Each number is 500 + 25 x the weight over its row's rms, rounded and kept within 0 to 999. Layers, rows and columns count from 0. Numbers have three digits each. The size before them is the row's rms in percent of the matrix's.

# layer 7 MLP down (transposed), 1728x640, rms 0.0846, rows 1697-1713, columns 384-511
093:522518502459505521516531489486514471474465552532483485514491531558538500499491514479479510482440522508489467519536560469484516488482519464507540515464516531512499543464523528526509490470493462536540488489522515489479437510474470536496526531484487485505484549485455489519502472543520503538523521514499469464502525498531516524461469469483458489511493465480494482527471503474540518503514
101:472518505493497520499498514509548417481517470506481532467453490517512509465471512477467531533536502532565542521522471501495495521512513492467491519522538502498488527515518481513476473474529477499520524485506490486492476501525504534520502514496448477462478502452488532493506487510497460514515537557514503483456505481545488485511488498550487499466487527481527497475491494544507451509471
098:523475528531492504479506488497469509520472498486529469576517484521490496471532513501514466513494534484516501473469515484517541527498493488506492491493473529482487506511522467476534500479546533481539500492478453516478515498491486493496504491475531540490524488480525514511482480461511487503536497477502495525468502493533471513543485541529527491475558489532512546476486504473504495441449
101:503528486467504455486524519447500545455564497454488556444464507501537495498520516510544509509476466490463473540531490537487484491506485518457535498522520479494502512554500473471491496497537490494504514504466464522476494479503506498534511477509538505525424483494440487542486498455519487485478516508533500486540505477504529462540500498473505495525484473501475510536518512486499495461523
098:482514509457520501489479486523495513494491451504487484500501479487508523539505492503504498472523507492458508489495526533530527449502505517519486472549499485543513506521450505462496501477485484445476561502476531494469488491477507517507479473460552505510491517517482514492477468495476499508536480494493504512486500492482448501476538535465482495503507516529520512539543461495532507460486
091:504493485530494480507553482490476524519512509516421465489525502525457518509486539487536504503496479523592512525481519490499478473508505516516517503477492457525539507445516461467562483505504554528489479490485521494527516496508493553498533475500507477505471483474464467496525509500518463524492477557525451551467474509519519504465519525497514540472519489491492486533520486523475501502469
092:499513500516488488552526493479483461490490552523502494521501508499501499515502482449488527517544470505482501514505473495471490550501531479502485509502474516492505505499499481442490540535471517495515529460513524505491500510566468485539489546512521526498477496529502528478506532475525513507513462508464510508513484531486504513519483463480518468492481518538512559536495498536488492545480
106:514503524449494505510504517461540506516498527508456519530444501459466478548500499530431492518494510534478513481484491495504497457499502515441479524525478519507512501536514468483480520498474516512512511527494498540492514481472473529485494529469523498513535497532485531510494488512534489500490470469485520487487527495536475490496485482477510494489524502510471508545487484446548499536489
101:505509504498531516478543472487475483497512487495464559477453485494477505487493458463482517516501513478514497496487478478543469482503487512464482539484473487475505504494479508496528508512507503507492516507499482472502530507563486531504491537503528450526483476506484492547506465485525467576539432502498473510501536489515469508516433549489559488510480511444519511478476480490471497497517
100:510471456457458477490513481471490491461517481508527504489519553450483455462491527496519502497538514511478483518487476513467481549491506535489505479538486510512504511532458466528550522507485519468491533544525519458478441507539446487472489519483503544509505507517518467529483492518505504471507515528504493506508510461533439470499489481511496506473504503521543486517553512515517474529521
100:478442518492517491553516446520485470454479524552532508485510464472476495513498508460536512495477511582524536488495524522458525495477506510495466475528535500482497546500504505488532489499491496499480522520483474463549469502499492459499498507471494517494520442471520502485527548510523494533530530534519521464529490513483493521482457512495509527515528492479483502530500478494497485525498
097:513496483498533493481532510548536494543494517503496543522514488456496456548495490485490508474491505526472507488486505489497476472526508523440483499488510482450485513510501528499493467514524475470522501477508511458527500480537487528506492521531490473546493498542489496535458495497472539503503537514514553460522514475511488484528491531477527483498487504488514498475489529535500533509472
103:547499464500507481469516502528490507519523493528531476500517507503517492490506492486540498489509485466484525485487477505492489515492492489492495437534466494533493502486437517503515472467465496489532513507485539514452492465495514484458464488487517479468506501515477475484484501500501498498525512521491480514485448496510553554512534522489483514470486518539478489512488504509520502479487
101:475480547487502507507496496543516485502519500471504503542475556505508474489485503498494504488488496528512471443496509541478470488524489516508503474500505494539484511486518480496531487488540514518455502513484525483470473497526530525521535485504504455486526510491451466494504503524464517548505502500475539467462510477503507485487506477500511501495496492511476454486489459492505442469474
095:529442465496508554488499485515533524487505459507503530549529496464512522515491524476513469484487460528509473487496564511505522511508518491460525499501509482496526515477483528494489539523485542483482479525509530481492539470515477478480495435510475490480500467466580527477532519556453490470469458535512496464485527533501534541532496518548537526504509518498522484493473511482461477523494
094:521488513487503501485464466529485496446481498490507486493489491515480501537513509499458510467531468510497475490472525479467539473476519508528469516492464516532494468471523475545506508473512518521492507486519532476500471517499513490482486554553564516524500531519498477527505499500510485538475470522515447498543476512497485526518524489493479526527525487517521534489473460484433535521458
096:500526511501486476544557476515446517513516451507483498519512506482499493543492528510470540493519513501464557488519509498538487495473521513496487528499532511489498496525482491483504506486533464515500512495491505526479486505516521406429508503489511488492508483526490473526517499556520516527479477482486495531486480490537480460496467491494492503511489511463477514505529521523467535537502
# layer 7 MLP gate, 1728x640, rms 0.0581, rows 1698-1714, columns 384-511
097:472472474490508499532513462495532481517452476524513541539487453492505521521534495502451464499507503543479510503494490453508516502492541535510528545507548481496509507472471563457502523501462509507482507504525495452492506501517528492500475503485513478520471512504495505539476497539510461573490542484501483490496573489490479431504488512539513479517513542518528551525531458524501556503504
099:556409480507495476505494476486461477497491480521520515518542487470488506467518441486492480471521479502498469489528516479508528479443548539459482476477509472537560569513500490493500484513517494518446545486460494524473534525475523547493506526478513460457493481504529521531536493547462495509480471511494498488487495482520551484485488482521509475485493510503549479471490480508510492486468
100:495505528467513533469436487472523549530484522492509535513506512483516491519483476526519481487529527511497519523528558493459488503521480489414486481454463519487528517555467499455526530495496520460461522521475460501520481494548528487521498512501509511527528540519502471454524498498475524486482479512469504514471505488534439476455511493515494523511554474502484483493501498503513519494516
095:488518483510488487508477508507509495510557490496561518494478531507546515506485485511444496568506551490554504490506524482540519574469536559520465509480459519556474477534547486515528549542536510500490528499478481518443513525494478480482527517513502538489514519512484465520491527526497483481519500507550494479505522513482521508517536526508500490512542474525513501472520519529476467485481
100:513507515496477495542508541477501499537475494498519502489510503454525518511488556504463528482482459527485519486495513518478474513438506499469508526519482452492493488480474526480527536499509480513462437482500510495547492466497496494498540529504491464439442494499488497503553533500476535508501480512490527523432534492523522477467476503468499532533498478439498497481494482471517503507484
102:550520541517475495517539486509537485506551483503526524473548513494529508472494510478496448507471435517460552486505455523486495506517514512476511494518475495498492482480497538518499535491463490454476551512493483492546463503510544525469478508469510524513478464531530496527520516479524470474523456492485507492459464484539468457459489505498513519541489496446508488520471522532484520567523
099:461478519564506516511509512491482542458499520511479494510523476450482482505477499491493474465499512503474493497497515497525436516506483537524548521506496521483533500519492457538517435512517498493507533510533512459457468490445512485503487485543562519528487465519502478502520492486508444532494483505451532488507530464480489460460522470510546481497443543474539536494534508486476511490527
100:538530506450492534472538522496481523467484548571541479498498521506480522510516539543506495500493530518492500484527489516471511499524511502472541465506496485477458487485495506463538495525521470466489508517494502546489520481489502458483502489523476504532484554461457519508470552487428487477502540477509502497499478475476493568508495525497443519550506538539468424521496520526502483522523
103:501514458539515491499523509485522509497514477498444504487493485489508488512542475479480496498494486516495526504499491490506494491495519435492487478505504458516460511484457491517472508494496536515537485511479478496503515527486517477459483509517491505502485459475488463497526496490499487481485481486525498528505486536482516523509526490478487530526466520534482534521494466502436513519531
101:473466483540512490458512481482509497453487435524530476486486524461511458552498498545458519518493504513489509559504493446490508516519481500496525505514555450488516531487500493554521475536463498493484524477455543480512483497489474493499471511524511494485487513499513487510477486533497523489507518481500461458493533480554567483486514496547508504494463499513497508515506496476503506521509
097:481509521548514498503492487515523475462503543470498476505489530491478526524537497521503525523530537494484481467472495551555512525501488501483487549483479493484532497549536524487456456502495485509465478482495511502502501525498493527508524505521531507515488499478510534487495535484508497493508537467505514509499496505501540508462510430466518492569468476522513485500540502524505524486498
101:501509504444485517496493508492470483530476548495540508467489506508507542575504520514492500490489528484499512507514539531486542475505516533505514538520489495469539498465472492485492497452490531493531493503499512499511491480495496460516501470499543465520488491462456453497509479521493467525497488460490474521504463486528518526496504522487484523475479518492520515469553524508494501501505
098:527474507512523552513481557482519531504504505509503524506479503516521494515453514485503509541457482514506541493494493488567497493489512546532463475505513484485469504508480550439461507499483510497521465496508519524497491520493521538556513487484483497468470519531526487533475470478481520487546503496477518508493536471535440515505527476527461509499497464513538498480517526502500495497503
095:498528471500534458519540482511509499547439525442506524522500514518558479478513487545525523510543492501459515481532481523471483469527491520511503467468519478499499479481512491483505452472477491534527496519465485495508488466521456510525494486513474493530472506522515499470541493479515498479507487472473472508501496491470478500523459504473519488475472509505459496501543476534478491488467
097:460507514537468502484517549469457466465491492479532541505536505510496489513513473520509489524473506508523471563467491446486465445478504509452476503460534480468530532515488472515502543516508516504498505518515469518482493521536505453494490540516500507477479528516505484519515549495496459505515536555479491495516523487491518490515545542508476453467496509479507528439495545487509486484534
101:506482532472494490513524509501506483488468516504516462521518515457537438483459510489502478482515503524524483519464489569467497473520539497435511535502535498475473504465513504500439506533517503527491447546501542500522528524509508472502472523497479475487499481531455488520467450465482529505504524462469500489525454564487523482511471500470492473489503472513479473479516477453457537506507
107:507460506512495496527479485489502536516514446500481485455470541461528526491524484503486505501493481520490500484488504486467531473468493504477489463488465540482530454530530517477515480523489478456518477521502558508533500504540550514482541507489517477488519560516543532485534482501504508508463497521462519529493543513477522503501513435487516491521527470546514505500502495520526473538556
# layer 7 MLP up, 1728x640, rms 0.0595, rows 1698-1714, columns 384-511
099:495446499496491507511541490531517553498477495507511513536518392533456531506487561493492518507497490518487526484544543497511527520486550511482503505496510501488511468512459496560469517487513526492509521484504523529530521463487478468513473471486524452476481475496498454508461521493494547521507475501532518471449501530485474524496504541576505504500503490494485493463497536505483475498540
094:484465506512511550540489482521486478495475497505494468492500421498512473509460456466488501462543516476481456489514503499563500507489529512515505426495482475517491554547515496463521503529505491470483434540530496537527480499521513473525529517504487516550504485535513497500499482491493483546477493457499521487427552474498508507474529487506456489461512473532514541487498503529479490524463
100:505501504530531450444482533487493517496531523473493493467504482506444507536518472488526504504538510508532499510503468472495478482532491500549525465515500490460499535481552529516537494507479461496507556532571486461483466476513475516503455474469468487461531480499514504558511527536470487441514492525526546495451517487516513499525516461478497509507464489463512539452509473482520510495509
095:456489497517523467514509569573486512518536503471508553504527500461526495499495554478497537504483513502475534483449515524493507490517523502495527519481491500484525531504460481440461529506463553510502466479489455494505483500462490492508462508497505467491514509504490474502494526508501512508481499503515503440482495509541497552516512507488523492494518543497533496518510532501491436515481
102:491519456553509515500490505503503476523548493474494449493532508484520485507501499456471485515491479503517496492523471471516456505516481495543465494496500521492466510537456529495512511550529471523512508521518529477475514488516477519487472575502474496462505508485467528533543479527525526468456478550524469460476528469527524496500505449457494503509419509545473545517502489516485521504477
099:518509483503496497491523546500513498527487493516494512498489495496532458548534507494525498504516497466538489491545515497481505468514488472559530530482463515503498498513490523460494492536552499479483490512474526510460514507491507476478548480491537486499504467498459492536583485526461465490508467498515535528490505542545496491529491507489525506490512490509462482534535461505504499468504
098:514494498498479467472440427489528503449541446507503447470532486488497485498475485487508465488484466508475489512514458466479475508474504457476475503540544489523487475511497466509488482501552513501482508483497513473520503492500515533502517506522475534497515502520539502472485481506499482502521526519468517509502477519474474507469549520495489511482478457499434511481499498485517461497474
105:517495496557482520514430493493481499524527480505478465526483473520492506502452456464524470503521521501449512535498551499518496547494475483478489499525514507516504527494517542507483492501467497562520444508512519459522465497533496489509552464519479498479515498512500469542508537509496473523497536527573515482479470517476488450512471473484525561458516460535506530503509475504471511513506
102:527505482482499500430454476471505503451516504452470454464493503502480467487497477522509475483492477520486497471607498452510502464474466475488469544475462487540519527481537518472480491500478530439540520549520449488549496505469512498462499503503493478503520515491456470502505487497458486534508505487489523531501477494469495479527512489481505476490503487496576471496527516536546489515503
100:537496501502532501513465515463500492504471489495483517496509454497483486519448466537532554498471494499477515495507493511527507520514545509481495550480497536468474526541456493482455505493540497469517514537488508487497545467500461516554495516508476496480464442519498521530474480478498505436519485518503504502509492512497534511508474463488498512530529463497507486435465514480497523524485
099:508504463449520484544555500480506481501466511523489448537480486497512477493504520446496530446486448482484503500488483518497502516456494473508487519480469496482491484487504455470508495520504482521511477485513496480493515484524569471501493498526475513512543501568473481513518526489539531461534432526486518494527516470567494452491537517512468490462455484452534514521479504507513471517517
102:481508518459483478523513493543456479516446540504526526514452504454501489509489492481521488468479495494490519454547522485512531493515491510513514496503512480501464478523533453477539529492484504521498504489501493490517507476481462484494476500518473481507461519463494493488477526507486473501503482503472526475496524462517508546502512546494484551496517530532491555514524463487536499488495
101:492532554491557478485514537525486502501541531498494468491517553495501523516530529495528489463491494521469473562475503562458537504542509508482503509507499545515498513508511507491523476470513466442518517502502441445544496484450507526497483506539456470506492523497482526540519478497511513547498493500466508531526526509482513545533486498553477494500478484542523514484509503524504497542545
090:485489489470494467467497485507488470523484461489527499533517472517502493503463479515512482517493496518509479482498502516524496527549518513495521497505503527505456447520515483544531521573475505505506476499488474487521501479461495511482473495493492541488515507479481489482519484436507493531481509471516553514562496518505510465505503533506506478461496469499491503463494538503531473528493
099:496470464446498497509509494531482487482490472478496523473508519491543557567484520498449459503513552488512492486486467524508502485458468493516495474521503512496520487487512455524537474526489477509488497497514474521491475506493514572551563512480520496501501497470516508520529503517522487521504504528525495544485514515498480472487510478492522508509461499502453473509452487492488523511462
100:499478460488511511454493469444506437446450489518502523468489513442498492506451477475497466534486476485506498465502465491500517501516550499463527472527476486484508531540477491509528497502479529486490470516533501483493545516518506461506458484507549533460508451547524533471493477512515500540565490556525499505503531525528477517511491501493526444486554544512503489408499507522498461525483
106:511504530504466468485453518431531508485513500499507490492488508460538451497501494467525453453515495523538511516493537540470557486462506525514467487507514483535498487484472460452524507498501515465478495502476523476483474468470460509506469524477503518458486493479509538534501508503515504472478495484506510538499519540483544466504470513462465512520558461522531526461530516505478478506517